Weights of a small transformer language model: normalized queries and keys, shifted keys.
Each number is 500 + 50 x the weight over its row's rms, rounded and kept within 0 to 999. Layers, rows and columns count from 0. Numbers have three digits each. The size before them is the row's rms in percent of the matrix's.

# layer 13 MLP down (transposed), 1024x256, rms 0.0947, rows 420-474, columns 0-127
103:485411530508502446435511555515424438540547482553563552557503503522474517501537463523566495556599531453549467395437494545482577462522581504481466509514516536455499495518548514522496515479413474511466489464559459520403494477494530465521424587456641502493521462491528533477540521490535494521549494502405523476559543529521557502462515479498587486476418612422467474570493524441466470576612
099:511527482453553455442536504397523468445542572548441465454535469526462545509462568570550548435528473510622524447535458474464452435489428562441550596479557441529511489538478491504429505438447524491502587528481513482486490513519509493509462511477569462477538499507448527459574489451465480480540604529541484492414478499422536460461526505426493456518514498552547396413405511545492478501480
109:507602546497542552449501515499486460447488421568559496509477454539449470467540537556491469522505535480480476520494496545473591494539467525440449515477528540384551509524451461549518570608502516557538479518421545500567551481397427517452514453533529523490478427425451494473470541465490486519533444495536461515358486567460581540521488543542488523464413523477584533517567496340550531508529
109:471515426454422576537448513441478555487482501451471581610510452468456423507603507508502515470548590458536466502479501436542448457482522442504485385522452481489525504479498508536497491435531444436507513496557439384433571489528524555570621565503585561467516523622452503491515446469499456465476490631516392580492557547540442453511459492516448501458446440594557528518535526465443504442420
098:548414556492497483468517493405415435472593472521474505572529478505610456495526503538458453436424598456507454466447510487493556518575449460488621396527460538485536503552483585653490466491463491457446433455461545484475419533570419473521475568533573514565503575460519485529562488574530407415507510456455517492523508510486524473496481543457492550481472567449500443443605513564541584482509
103:535399471548531466539484511484518514505411525559527531481471451418436517563459524469437531511561471553516565461541403513477558521470526460606481473560532489569514491562515422520466517493442428538481495533513468478516493527519545516477550552448485481442430540537485501428506525473428442496514537480498574518553230594541411552510516480508482536515532536429540520472494522539509522483430
103:603473536512446506544603537397465459469504584508461533480472590511487522501574537530500588514459574475532508471497453420514452533517527539673569496581650534506524491444467445451481480492472501481489483539524446443531446471436528482479493556433577526476521431454558549529487529415435550389518502501517525553548523434509400487458548575498523442479485496465527485627467505531504558471583
107:470463420502546458523512502467485533488453561507502421558402574540514532529403518452537486503564500478511484472517535475555480517478450492513490409515546510504414480550519537491576535576484474548416464540464519414559450444463453569591469482556630562462537479469490487551511449490547562479561470539512413492490449460502530416518622431476477514473545519484429502526496413533542528515576
110:531499533529569518458463457537490479578405475584391474545440498504443590511447449532549422548535521559354534521475523439527522519480553595528510489466494413497432564405542516528439443527544490475580478457476543426535560465465472526426453444520444469493558505484549496515433533506498535464458505419597470550598551479517404460482434496507560487478491470435487402464529515526466553498395
098:455495528540464503573477466434580516529538519543527555539459516572563522509528501505455565453517541432493550473421477409477407619494483472497509534517447500553630405562468509482569493486546525570433459496508494529484523531447514408511466437475472475474511526490523487573452482482521456374499478516457544479459528446459507484514455482461480505480506467466547556453464459509553522486523
097:502423541483489487404494529565486440544516439407489496420510396489457524470463449490482466504563577486428530464598540531520533527451545386516555570517500484569431497435552569534489526481580522525608431417552500545544410425436480540523520462512440467458421407511444496476430607552466482502524525507514422553543402499569597579406515473478502458555469423429523513541559480513412524490477
092:487552536528559566521474481456455530444438420453489565516484522522579509581477516467480435383501483532457428531549447426420496516348553487444621553480464518523501485557426427525541528453515596504545513458538587478501506490495484460526513533485491470606420459534549551532484466546523550523405515511436517511549474482462548554448534543358515469482571526458521501520425492557492574554507
103:593537570469476433532477499592520541544572556498441544596498533527473503535495549558375496478389529505538446574460468476511528564506505476530488513548558499453432495487448502525582540503562556571565531610489540483454527515512456546449469469482468470598396443467577486456510512489449435522542431604536442468436440418437503444496484496555558472458514587488473478583513510483487576489465
100:588456501479528461516512444424568558577565513505498448406537553483505420577546473578510489562517508457444533441393500423540487522518510532516481480518519451481452646409500516538490492574504438536632533469481491457451543495518492434527553487466528521508500498533437534575464448540491466487513547504401597467531483439475467508460457613490527478523533515500506486438499457567472511456466
105:559515598497553568414467506487562511538493508482511459477515478516578451436462486506542470406541454526571506623504526541514508457411443546435460494551505499454528527513545488457460488393488420439472600448500363531508469566468431478456432496482457424500534419493516401544470446539560441504496535504559606550464512514409480494343491413545466518526482575489515435482471544485446533522570
098:484455515495486579477549604536541493574566498461505467532511503629460488541474449531482551448550426587489457508488413465503499529516444375504589475529557551468483546545520455515469466477528448514510419574432420451431485584418480494478455450540531505597519556525531481528507435502405473483495610429406521552473397572486528519455515413441457490574440497489495420451558583545494466571440
096:507378576538573483429440491520553455518454488438541498563484498539498545505483522450400502576579556493521563485441455365415490511486445497440527513478431565458523543490548469472515442482619624487489485435547403478488506447535529450507462426511525513474404506502478541507486597448444500383506450495483545445507428490429596548511486440449419514534590526551485529526452456544589568450523
101:559560501512530440565407510537468561447519402449471523458510481496515522443432515512540426533503517503466550465537447456547517556439432466443509443574466437465611503517499528540512456556547517450540498500548473439447493453436510459541483640561481473580383567561418528475519490550508465513530429518501504510553517489440558508541543538451470585480512452467500449369482501499449547354529
102:461475529567520421519476465590496495471549499362531532523409496527501588505485537479452523487580560509492500494511495443553463462524465501509419519526483479616489482433510466474566579483579552493499451451429535449532457440515400632417460504478500393586541551500473517490551419455484447541615492362570488490443503529446529459498412595531491482483482521542469544493466486569475440473501
110:537524463500519476508545540550583466558550433503469445453498423489475561482403531524460509505542504531514445431498460468545462456472584484495439505598536421518539499636535422452499489438481479500495483510500432494486492559564499416451514502392567507585522434450506482538512472516494509586521600542457421545481502601584525442406428580459483510512370515578514515474495450447442542584521
100:500526443478551449464553444522511507553526553539535455404492513569501577458385495510528391510503425499531559514441478507477573535505549493467571518529553401488490423436507544406490581631500575510508497488429534456477477505534473551466496459552404476517508557622536517548491435514519580477497449386487573464472533520566436494572428602481504548503542535422497380406503420553557542465479
085:495443475439498597445491543518502519467502475417483571492510483501448453531500431565514563572483608421574461466515488571524416415513543454504566571485542490539477461521487543578510540486512443448517444608573575567471451503457498583434541469502439516506608451550537376458495456502550458417591482540464530543461405533480580520458514484507489503548542520489490588480513475413427406450536
102:551501571501483550532559540484525497518433524438526576452565536468495559472520413441545449449494484480428578547514524568429511526480526498514517491566513483536539413532526461524588500524457488407477459480514501442410437502427461516440551547481444514407558534521486519559423499444409406509424502524419540512514571538460551440531461510358430481551591429468553499531555427511542403524515
100:454410524468446468477450446498504488528432501488573633497522481482486460529471512458565554517477545479456494501517536553599513447571535525501463384433525479520470460589517502489603509524560512414492493469507509490449475476477560528431475457486521498480510503477483488559514488529471450454445589523467390532529378527425564473387399574511518482513486554508515551433513452497517560426508
103:414473471540522425533515507586522485595536575456484451533437534522443545435466514504565506504527510488404533493400512439526473466610515589494520404446489431433509539523446458478529480558472516538534444513429521547528447558511633520519529415493536491499537399479550501524428473522478481520472494508490474423400526508478522468456579525465513574442503478539537497537483586520577443562495
106:507437544466442479498512539551514545486565596401518356508425463524410476485575472455586559396482421578485502512522450498531526529514454607476512462566475519565560577404474523602442423471495483534476478535437552475431504531488427505581575518581560477489484493594487499532496543475512436550492473481481487390416551532417513567487498538478585500434504528612504542557490399482506513482595
104:588479559509589511480538531451378486426452522526459471475436483542407508480435491519425527497504473478515553456510569512419473479606465493469555482503518499546473560485532527372482482473469534444448495547555421498582475472554528562622416563435568477524454523536423478529473539534484576619486453459584473446551542530472538489528501555471527460568546464527499553493518497424408479412441
097:431445509511428539526538479621500491495508493409522542520515532449482549517473471548523531396460490499525491390529420503478504477539533526546519486482507493598471501551505458557588480496545590449584574475453460520512575421560481462453482517513563486528555498518605454430468458587523516424489540474528474505537496571468482536471441418452510576445487507536528444531499570522533535481446
101:465532466532627513466495442519598527610454441443480507476442499588537474451474495507524552532537417480514516535499522507527416499465575492592488520512487502435618487508527456528529452568541445521570614495534403434527474492522475459492464468488573508523425487590425572508543457585565485506524510565435469510484557501368439597491439443435456513426531399515543436520543556507504451473559
104:494597460564484435418564541576527456392596588474426548510454463487454437543468512535518473477481505472521444448371518460590547520535474417539464414466545438476542489569558559500488515402478462440505516552515444443542452562454484553474487585450471486453541524523498491537596469512457571554504451532423497510463445541499430533472597557543542547601434477438476420516539484388471569465566
095:488539521510502482524545474460384490513446457457552516456389526454565432497443466513517511569512475412525438568530445570444462490552457507509687440528485567468442529575483476524507466435434489503530489530458553478501463557476516599521501538504513516569549499521483540454539464551508473484445525492438615507469316416493523524509550487475480480506495549527425446506550494469561585510466
099:453463529489451484512491511429532508503500442488547527469497562519485529563472539458469523498451495459525505458536464606497438524487452516559424512596570472578541511494463422452456518416433457543436494509588439507417431551449459525482467551560527525504532531454504509486454396517399458525473568490487515481494528586514554511584504528512528499488436483517551530586441390568485532537446
096:494547443514447463499419500529468463537520536472584489524510442497462485503450455477477523521511494574435547495450561507403453545532528506558496479445481432488596471415526535600554505495515485522405510423592496450567528450505505479519527511528467516414491481495506562436472513473505461427506496472376450394456524490461486538515445413505512545474505399433479468515547502516448502532576
096:469458503536464582492471520445473516509486424578511487588495461496494519452515484428518434575501384449466554535526518503488577496431403539452521490529488423467512533550501383493482477592591519441510413475479460543516468539499385505500525468545456439481440469496613421434479524568496560492588507451472604485373472659453530495491494506449544550448494519546482466447527535381450472484486
097:442502468515452539491511585526451492454600481482525599504492421453554364477521480501496524514615478512504536524452541513540522456450518466519553612470572475514414454548434594486504541504466460477402470416473419458536597511519499504454500407577504458480571474471555506511494476511473456411469554488489532545462473574541514510450455499392466520481476549462545477495514579542406468449512
100:553560535502619523537522434460574514596437530545477497541574413499441559522452544437447532554507499562515474527429428348507497485445519502466539485567518518524554489580512533468520478582484462470520510505477455466591568570464458475509537479468622495570468540482542531549554466530448428398507513465461524502569490459486544431458549473452514365447516516517500487485553423473548535470565
103:447584516510509556480510498517391422441530486563511518533444459555518505385493520512506493420542521522459517523478489529473538484502480494540516489512556473609496531527536516533465656600470557410567596543520495487465503517390567516547544478452468458504580502539504520511458579511480518388553394512431450506544574505496604489509561501506406488493530509408489513535502418487476478451559
101:455586526486565478385501471506570647464570489444498539465569460506556520468497483557488445412464468487389482578475582498528541431526505451486515453458552467571459477520544497453471470447481475410463462546533479531489578533469502575473454488463507460540457490496481456505475484473493520511473534474465500475561497495380464553373493497473446422455457554470495537491445576417528569489492
105:465443563509470512415511519568560511501479518521521502529533511519494423478456514448492436480439461442537495479520522520504447509493502569512470537463453523550468472482512533570596567583545510455541473464583479446501593591494527441600509544510432450476487503523455499499472564515575634372577529481510485514486522489486565386553433466460464465531453489425457480434544575462482469530458
093:514480453531500490521573500479455544503541562480442589605478551434459444526440516510460427476456394558500489506564466450516535414571479596583419471461493459570497474484481521491515455397500560508480540515476466551454518431543543557530470477569530451501579551490577540527394435510511456428508489585509377528534333529467490508404416480599487575462500565496568519495500533501562613497540
105:516574378540450534479458494538544482574480491549487405576427450435525592578446477504563481517446540491511456470432527443477452590489538540429493583487542514409494451522471549510523515489501500500446511394584481500522458592430527489498561537429516541598455529470529563524537495443488476519470481537411537486489474557528483449497486428440561517466576453456467469615435530447459464487494
104:479528435574432490505505458482487506490542471506559509550432529530541571582485537512434547556495538526497451394486513586502431459478417543500523380529511540506580443494464533544450493534482476460482550585528491477496445541435468465467488455449448459440480556488501592496494478539654517420574469509429568554620488441489443396523574598506454488544492471474541488488457527432461485556471
102:527482514512562482406623529430453505488496590425497467511462458423453475464452529537444575559446548464519401540429425512570465494519464499482519602385544506509433490518493565530464486463465455549542509492459472511510523488589521454552521438491490454514454549457521472476438537459514485382539500510546563526459506545521490549457505489539530429573537408485498505562477502466455511467487
096:511454450478498488464428472484501450593547509453452439546472467481520511531462517487513528475550460466519507488573481426479453425507502542520463461538509499510543418464478577430531513480430547462484558431454503472467501527574506472433571560419663542564471461481481570443501515598407447558520565486520498456604463532405479545544511443491556488527435506539437436549473420512495473489465
100:505502516474510513532458485558422512466520480440552391437505455578544560507508468554525500565532424473485476519485497472407451572511498509468464517456547527494503584511451535476586537538565463552485475512473465519444487558574486505519578504478454561507476500559459492491377519471488405425575553547504442509483554493464487413526603567492533497455494453445501482545531536506508388454605
103:502497548486376521529442567542557536534502323504459569609516510500400491587539491505482522529498548492479439506516470448536510533512545467549588436492521555463589534506530513543465436417535433507509411501512386540460456433446428566446535468430415529463438465500500549418565602537519488591564475522454459490530402563427507485548405525458551460438525578490454540591459542563503550441601
103:437623410547488512492487464509514484468516523472515538335562527468428462451591476467521468518428475486519525500489476519426533477515536443595561478449473490551477386545612487543431420515531538504477463479552545384505499517466509417620503426405480467516495484461497528494557510501551507442499457544532593535432473457482471507501492577429520550449446576523400474401531513549430498495625
101:447496532517613562500516513474509582544459508471498377494539510558537457470542509522509605536492426555563553466475456491522542458475434482529414477521548540526516407480514506490530546452575553481522602592487511492514488563518429446472488520511455511511569528577504455487457495515546519516498492509487476508443459527543614534568490489478569531454480513543484434391492393504472548445325
100:548431553514407586494471526464486477428446561446462539476523423499472470554547511446445459407493472519466481458512444400486474418615528485435632540527570457588603421459534478547493465492499476466519544530376428491523318511418521544453548461461513545413487446550507510459462481428496546489461457559501521564510480492440463545462478448495477557538479567628349488540577554470521508563476
105:528543475521533368551481534524526473552548586477492499454521489469531469501418523557446471423441450331410521483388453515469495511429497453426550474563577513532507444476535570509507417569523494520485517452456497532487502466391493501499529620614506506452458410547434518487574635442471517516455536506540459426541587526506524562456587530577502455484491581525503555546479533506615546547473
098:537473509473497448530580482474542555464496497551527432585487424508543487448476569461558475575454403513471537543569562478606522548541568452472425526462562473501549503453420498558517485438494442540509568507473452543528559448544516571506511521532426506470578521469431470427465564615463496321492528491474413453455531496421469461454519499445596468466538441521404522550538431405574540461456
104:445476630485566564474574445394492524559580454444566569520460588426467467495452583529509497542464527537550456577544455465528497605478558518518525560610536530554475409402498478521503393462441433500503415578545522444531491521526569430493440483552468400538500456475521524445484506535493491523540510553468525493531439465516496487538463542543491551453558494446439578429510414506542566541500
095:544489526582432532497473505516516389560516511417534548575486468435461575438518456544487484418469455462577507480460451550496543436469538519451531538531449507471410411545458543519403558441452444506480577487471351437533445437445476536438531507506562538509507502502546524461511506517477469430501487433482481565461513529507464504461533430398506410560538549421541521505441419414421485571440
103:490491482555530549511485470439579543562480506515504438449413522481485528471437479527542537520519514506462558418438530536504487474455488459518527546493516494434413407494507441489400573538375437421474578493436495468541536553521480534506429460474557442374462450539612551435438482483476556552533484586493453504509527482529444529578556482572562383539509430568556482500557471555502514437526
099:510495541443439520521507493417537437527558534517546554477481560516540503373483441518510515546475475483464505608502507526524532461583563456535525431500518523439437526426478596512473395575530510424468317512507550569454440519529438429480463596503448454467471459500434549505529541470528555520544516348441520504492453480559412524501479557540542617473533463562398492450456535459523517574419
# layer 13 MLP up, 1024x256, rms 0.0989, rows 421-474, columns 0-127
100:565448560551480396484520477518423452477431493426516539496558464486519502528372520476537533551497517510549454517586390448549540523493533495547513491476540413484438540538533528405534526581509466526446524405498457535554503483594592465474529394524469512487590607509469537467461559490506436536486461449480429457511538535443422602488447489457501529526588500444556464437427442590498536495397
108:480522466535489528579466486419488501532573492531469481502479468605544519410491365416453486531527520493638452527550518468521518569572547521431439571530451572453488530501463509428428480457521491482537465457485502644501478557481469502536435529484491538455458513405434599519544491450507558549545392532532531451469472503497487573562558531526500404491402437517537440510499490469569584468503
114:468559503542506522489526469428454570530435477527418615536461451491485468474484547594522563407467504444596511482484482447583479440498526532534443639507397556511564525550502454527465571532462487487453525521499533489540436567452505553476482500471425463535513516449565467533497538591533536473498485500486509408592534536512512527486545555427556531581471503642523439419547556498491583494533
100:509484445485487509549462555526514469468459511410444492522444618422511514560419497603477462464504567532579520478407537476501471520486486509496535476466504554431519454484522554474458452530545601473480488457498551569473612514490532381495506385503571405543495507446588477469442489571468519524511533519584509464456517504517476490479487521450478447450396430547428512452436497474555494498513
111:505319571504580451556490469463418459481437475522465511512479524506423554490468529615374458679462524495526550478642478507478529521496433548387502528584480543556447431557473458471464537556456545460475488523469458539437505456495580533627501486515578467621450563486461562535531486473447495543489523499513522559428483618492493610553560554504491549528487440567468507495444468466520535420566
107:400467517516493514578477617454440503568486453506555508494475478478483516444549445424473555512463592415488521466554595480561481472485540500548494481494559610453535468463516544459502529469556518467652438523509585530420511571608470431449446552519472497554505523513448557431393474491459517459465530475505428498550522450640451449474578540545546512476524472467482497498507433531613530539560
107:535510424474462508527420489569533515517482489500566417517475475526622475502436533561470448434554584496579505456449577540476495593511535519541506604544537444509486494512567482493453553547495483518509426533458537522468541472475477519453436403543417613504465478487403509380517485491497483552438450507548536513449453544418467538519547455444507460462417541541513584481480481628483490477496
109:468515433498507487471516595445405524490453561505562410486569551511526587468512429442467571556498525458476545497505520548562583467580536499533510479403521489458542585441518585498519528501505484470514512446474494633461504485574524488569385502478506461449493425496396476420546518542421479505464505560525498385517540525504510536423536532487340401488478521571539492442524551477525584523532
097:516530471499407519589503442527414522523478504398551517511465543487524444491492545536446566524474543501438516516474627442464505479407571568520454474464541505536527539548520443486485473580515406483480583558486523538539401465448445521436472515556493488507469577426516593499510532487472553486555572558533510554490452485519457468477586596449517585509425485486515503442497501591393571557413
095:508442517458427463584470505536448536542491552516571452450539465529613489466560501495454441454483576431526520437454542571582495581502534469410532537450508418403485506430505492459477525503536488465607536402553518535545484475437487521520443532530406631589600541505548479461531452568511499531479423485443540479378477505516512549456480496596547412546472565538504429439507504548426476557484
092:453470472454502486561437483462550507462466488574550415472563553555434543472452510464509485557482452498495586464460528511421515490437460615473439537390486499416517487487443512499457464467516453467423448486549491471472480497523452494424484535502615604574585499379550532483455550436491476482504464569555497575554495350499583503584506621506500457550444450598496419510522611583447557499477
103:507550452448468463611502521463437411565489494514566540420593499383456412572490485457575451565534553569509439468493508626529473584498451564498484502463572465438455605427379550557476474506519571466476534427529407548473455477578496513446470463446457497504529510462470439456479567449414477483542472519483429489477551522479442486470618475536497550507416531525562479481427512490474533491446
097:490531481531575397582481464487450580486557524485421520530495495486476552494535430606446574472508484574511436408557501565538513416455454576518459487600601434499485579489484457502510459605395514527523467425492546573405493524518436565572412558524487475509566567447511585493502440507427479561540458534501540538408566558520505489527573469469546444499468503470497577456434524506420422496504
109:538540482455460449439480596514467483511442563487523511428503702523458539632564477519492538533435553433495470549468481574515628496514529560514570457520521576518423522525457541486585588451477519439476455437453443439444565502514503376475421475453550490451456439482497503432493540602536492482500490459449504506376494507510533520478411522473517512570586481491390455451521523471415517481444
096:491494500505491420474395477532551427445466527490474525495523599467534510516539475544463520527526464466487531457475394631550600520498473513450483478537464586508602453451521504496521492479435515384529563527465428445516543470502512469592518497516531519452639530496625542580541520552515451511447503526482461439474536460474510606498379534473441494584463507503538458514612562497514432521475
096:511439564505518367478522516441539558426464515464464472425471482531502531383500520515569503561436462529559473524525411537548540606423469506472555623491472470486509485420488388575598429461531544556525504463439479627523546499524471641456479497492579536446462479524406498538624468516482503555467510487489464486377486477506465593401444494486565455525436493540448500489449449595493425543494
100:488486484443540436525482597602516466497434506532456490585460454550547525563588516454466506469547492587567489545581525459501456561464471565439536495535503447443469505538444616467503516345551452547503423542531499500597472533508500537537505501499461524468581520458521482566468513499503490541494486524484535520512404519493527548503508643429543445506375519526520546459472482506537431522403
104:487483544509563555574468405550437517419426458559434479527425474481483467511459530569461469456561520545499573596498510444529474468457535514448499525498456615404517540562485570505484562516461474479516530480499492502454557514559528419563539497545382424516536426473488520513525451543502475472550465526494543539509571503572543479577453506554533487581434470488496495483450445458485557525510
108:484441415538493559527534496552587553464578461560497555435509571509576466414545500557478546483472525455439477479393543651540550507487537555593459524511472486454570616570498527473495529496449534509495484499532482557555556513483565490466499509488549471434453487523412499452519526511477508543442400558485585519521463537455373519545474462495553528454522431455397612418537559470471508482555
102:458515564497497555470502502464592504427428504501502500467524530529563505512615475452461666535553603502432475449429557518502421501473500557540415553516450672512570497568460477401450541421464448456556478474559457604540522467519505487501500560487596502550501482482522485536502591394378551438458533536516496523529490511503516505566605500454479443492409377555521500529538478405446478515516
081:433467523519452342541561497420451523546455569523532535497518491481399565392431364410488478521471457512475517526579473556510452512495499431426458496509518510440457529503469568413460462596540559512487563412541538546452521558432432491497389441522549467425446555508460507465523543499477468488520584517523512458535571566557577642536536537577390462481538475568511492504511492507579553446493
101:407511511434505471461538475541544431513457503491557492456410543501485421608558440467491534537480518471561505465452490512519527574506476610501551535524528507520529523481535503522518448493493387576595347459606506529492482384554531577579565350439512520439535520535524564447556472471444492528477392529419536485486447499541515487501481527485522521554508508561491628443579443579471498552483
102:533463425519420529528475431431430482432452540506532533437496507454565463512443501489558541503608580505572531582519602474604547466531534621536563542506662494497522542567407609510506543552546528544497468513462487453477491511579573503502437439526502454417527470483489549536417516530479474495478515534516458481359448488578400505433447485460436574545481455450525436476511457495444481489481
101:515483408470588421598594426417447476474573463443412388474521544484520499483486457524451507505549547526541539493428589505574614487490542470435482508477530490518508514464506552433542536455497514509491549469436534547378508569601498512601403508553518537542440495451418498499479536521431449505500518547430566483526499485443504498440548475542566554535509476442452505519484516589552491568474
105:414404526434450511576422420436434504422568509418457434466483511462469478480511492529435482503559585485480487477492576496513670539487459609544476407469622465580503525488552452494524488550667476569437444468539549542434512521510494553532507484526515459502539479431548587452462526544452499535470515447407587465432478434553455521521614480495494461447504546507392573456540580396464386549464
104:486488538409596475627433568463422567545451502562584521449523484436515490563440583436466542516467468478503554460464556465478501507498515493446469600448416465472493482573512452468496475513435578459519554547505521625509488509505525470515533469550487515486460551439590487485501483511512496513518555488503562548511576438567459609431516509532498468463487563503534525536492482376441518418546
101:407578408396480521587478464463489437447380491485549583447560500458472457489534514519536475427546519451517547463418490508492478508616440524538513579399556510461573569438519546424522586532488458498472448477596582589383504490561600531452463488581538510514501506451437469460512453439505506509442539453492454476463472440494501471449554508564451514543455486510461508487540469471500473493529
102:457539486498565502512489535551515522526514516556529553437539526487550472611593488502526501412632416509580427512326526432490598526558429484551438550534468515383590575524414542457543505542648493444511520533522464618459496487471516451463497460503506488427458588521497464526482499439512485460512472523464556541478521532440415510458479479431464530462595459477463527497451524425568425439519
102:466575501482520481481507496459465456477545489523511477519520503448555422442470473462516472401622484473504479522454484507554465578504495606512440465518541484455478516514379504572490522570491408563488538551629476401461506503473544498562384494533532555511555468444462478471431417474547543528429553496443424528500451476460443475518484520456483576571519460645498527517564501530543546515490
099:531511463387446468512408461559533515544477512507467464473524625541461454489465487458593470473517484531533531497486506472469507493507556427421525510535530493472454412516555493409500444412441508540529482510585510536479497520613503590479528456570476586470479500485561555514528464490503600460551478565550522588496476502494508519483584471480495485482463535492523548467482450538488430532447
099:432532501580491457501576418475521460509480566498444521494527535510542432445599457440534501519524552486407512461382480507410533476459495417505487553582484519485456495437544555421547511506581423463443494506484503466539468521525505492591442551485486520522510419563544610426552525566500564455456476572512495539411515622557515548410517474538540449537492592483438507480449484536548488508477
098:492408526532544556511540514515519516511438528603412456498479554503479515518545535493520533512457535405531398535554430522538521482498563522471510509515492596584530501562393488400537540461412520444532517548456531532459509516488574500468492444537482496600526543460515468541503519513520552451465465497526553584492457471560518494547520598539399428565541543549540478481502479458592466468383
096:511488559526547566462441580547463461517463418496589509485474486521465433520475518539511427570514509503499561591593515501402521471452442500532519542488553452404469509504490608502531498532522519512521483539550548425512506499519450502479478461513485493599520463476556479509567475536522611459493468491470586462442541504548473609470449503525430466522574473519542664456597510469470518530549
094:364424506517597527506460482456504564594521503646501430507469445464453521477544449609524551544497462616449472506483537514436481491467570469520354480544588477490491508452448492550525517497613462499552438479467494466460446532565483505463395472498529577415477519442484468506568601402429536549466486456460366558446538617471549414441501520506516527528551521490604500549495628526411392462469
106:482506449435502499518461527392463502424514457626499519531463588496453496512536487517498610505474504526498466501465645550632411427567500512472478572462488522483466460555578414499485565507535452482418524519502496528437529484554620569549521507531495380550528533404547468503443514493563519496447586491488522401481501456519490531523518650484529439465464482574540468475528639488521536565537
108:494492545493567521541476518424539554476477455503504543449507489529513501472552475505576519416490468442432389492428555532531409453474461556517425550484493514487480588489537447554525513517505588477564452599452489502441635504541462499514528539599497462577501509467493474525513509520465473496537442454478527543530532483463456595520575543460569499518437383554556469406499494459438449483518
101:520530513470485459543514458510472452567518501519614537530505515460528464608401534570531458539578460496459516500521503494412513526463592416514427493481500500574500526561471502497513525518560532539468442558507494598481469505467519526518567428525502422488529445563544499607455506494594501516487452584399572511465519492446522644463533503500416506569440375539490543430476468489494489496508
108:462430523438509557533529496558526531515448471507538463462455567531614563468414469538418512402490478463381549472400534521419512472450438537527576549467526506459489497596413554433578516490559489489517477506523476527512467496508580411633512400569477472483519485519564511512437507555593495506532492550423521530505509483524506550504466513514399420610516494520556530498522489556546519506515
094:504523470444451556582481457501486524488419471499497542511462451475525490475548521556442490503408513457578507521466572497409587446583397485435512421469542501515490570395530509466449582460420524469521496509578424605388450512554518415572526562542504486458493571498526528547429536510543512559441500479489507515438516491462526445527519531585431530521465388532461468511521532560472344547519
106:524434424510509499504465569459454552526515509552498474489568469568498560460534482560487538555443574541462446419589484599543438456477406422526573459524465587515557516416552475488550542547415527426482453462513502532481531503428498546417477526436412423503457515518432505470507487412476594538482466489472512530576554462552517470492502475550511545529552504557463467476490498433500510621447
107:490442463596505424469439527558515594408458488496498497496496511504463535512513567475511573527442550511574483595438494457495443518495470436552484539487567532529522469527433468492554600441566574544568392480552524393572431541457518488528503509503443517452495482491556444554551472491505585506561464580475435429528482543565427474438457638489476565539414416527435477474495461474546520514377
108:459379441438418475464436555452497529598434487553485448499429557418534553570570581436436485582479486508528496627511450536493559508548523491429484505507429576489459457433450522440499644454511497560549502459446593590493487498461487537452505467612566530497494567389594500514474528499425500443431539526482461524425494384507548600506627567452485500553581558643489407521449588462538414499486
098:397499480413564531532398473454424505595473491524437462466494556586454578547562454509515519472448534504505524439532490559546476549492584514409586434572568507545502587485564505496544492535445466455378437467593547488482494481460526534498528507544516474445550632445426483525413555451456545548486422477495467471505519426462480515565499508494552463571408477480473545494503498576434487508506
100:518511524385503388489460499446538500405469529438542559419586481416487498566585476452491494490535495590440482485466554530521466533573472369504410440463523492485460448458511548371484548477550551529467494508556487537520442517450543546518542544571509513477515582455468466518516571474546503504463491614531451461478507538495526652475504484554435528539487431563491580507497497450564523491481
104:506577420473496533431534391466516577440489476501417521451500519457547447465577490405514539447522432501502505438449497566464487537418506537437561530520593615536570581416490499498521526492488390397561476506489435464452606445535569484551454471498393497478516544518484564549557534570513496570522499480594569483442485479479414534525492481397508501535555464511460474469505633480463502547411
101:410556470505496442505513544575403442466528467557563465472442534515530505453530351563435595501491426510559596383569598501543542521498521542450536527546457548538479460465458455525531457526514543506574449550444500543429436480503463563466463533503447415586454514523495470428417453495379533528471535551566537583494527478509453477574519518508464430552439540505513514512487500513500523577512
101:514484542502412515524372472493609471411555502549489471420422550414549490524486433556452553506540496448588483451547585538603488382493512463523518563611419446562538451571565421574469492436581483564567527569580537484534526448533491586516410482521504572539566570533495457407401496451479528469454499484503457470439548580551442539492404471558466608556473474554522483461441559473494450507535
097:459435464516601491509475502522494605486491529494520544552543490432519474483570472520450473398549487457494528514546497502464537536450396516473551385555477490500559522411523494528541434465577435555513524465478416534414457520485503640373525511545571487554597393483530481387495522505496537525469429483494452540435518526510491525497562526467496461481471592509446549462555566440478505549423
105:513411491493440500509435463442476575492562524502439492503507533504565521489554533442441453521475502458451443447496495568478532419455429467435542524500545584576490585512415551396469566527499470491490484507565587598436606573476518591569443547535539482494511463451540576474529540532496538479477466460603467508481514551429373473529533488513415570493468504584534582500619489432485412505415
097:424550427532460428507450552554494460498515552492432444420559555448409478530554463494520550399544546458494510477401460465454556437531460538524484564518494518523483543573555575490502590500500628531431471501460506471451555641475455506557465513573569474412492486431593591501475503574523453435453550445546539508483487485537582545498571570493472521520467506505479444424466537529507484469525
104:431453540556483447501464509461493474475459498485474493569500465518528475544483525571575468453577533524515469391478438540453541495447510492379468497515480435428542591515493427441641497466495476463494515455477456538514552556469603461495499486503489446538588497543576562497504493489556462504488438485535390523437537584629556480453440476608531500541469558526430630457471561591490450527465
095:437425458577373471426465470472461494603571521563464476452457608476526530484527445429421534474452492476412453459440574487455518404535461518475389484499413636430606568556494532416479463472527494582564458593449442554476451483531530517503393516517496562468465537498404454491477538435456515505530524520501411564507570640508503517605516552489485488585503493523511455530427512511549432473510
106:466501587445510461431455607438522566443439531498492528494386522483487470573372507482513503461452530530576519457521516545474559414487441594401526390530592517442509482545462428493535569479551422548525427512563555482491483506603510505500499494530520403422523557551447490521541426514494507519459535526469521466474481592525387402528460503508454463416526530496494552427462498533446455526443
092:556490503573481546522397516553509567490489527555497424469467534452531464470412598438569509470557489529562455520451554613451584566483530457505522473467489396437513511512472487464663429553531551467466532561433518471459520616464531395539494412487474531504493474552554544505553378434529541534523444419577480538493518515461485513539541520485473333503465548531574557441444467390558501588396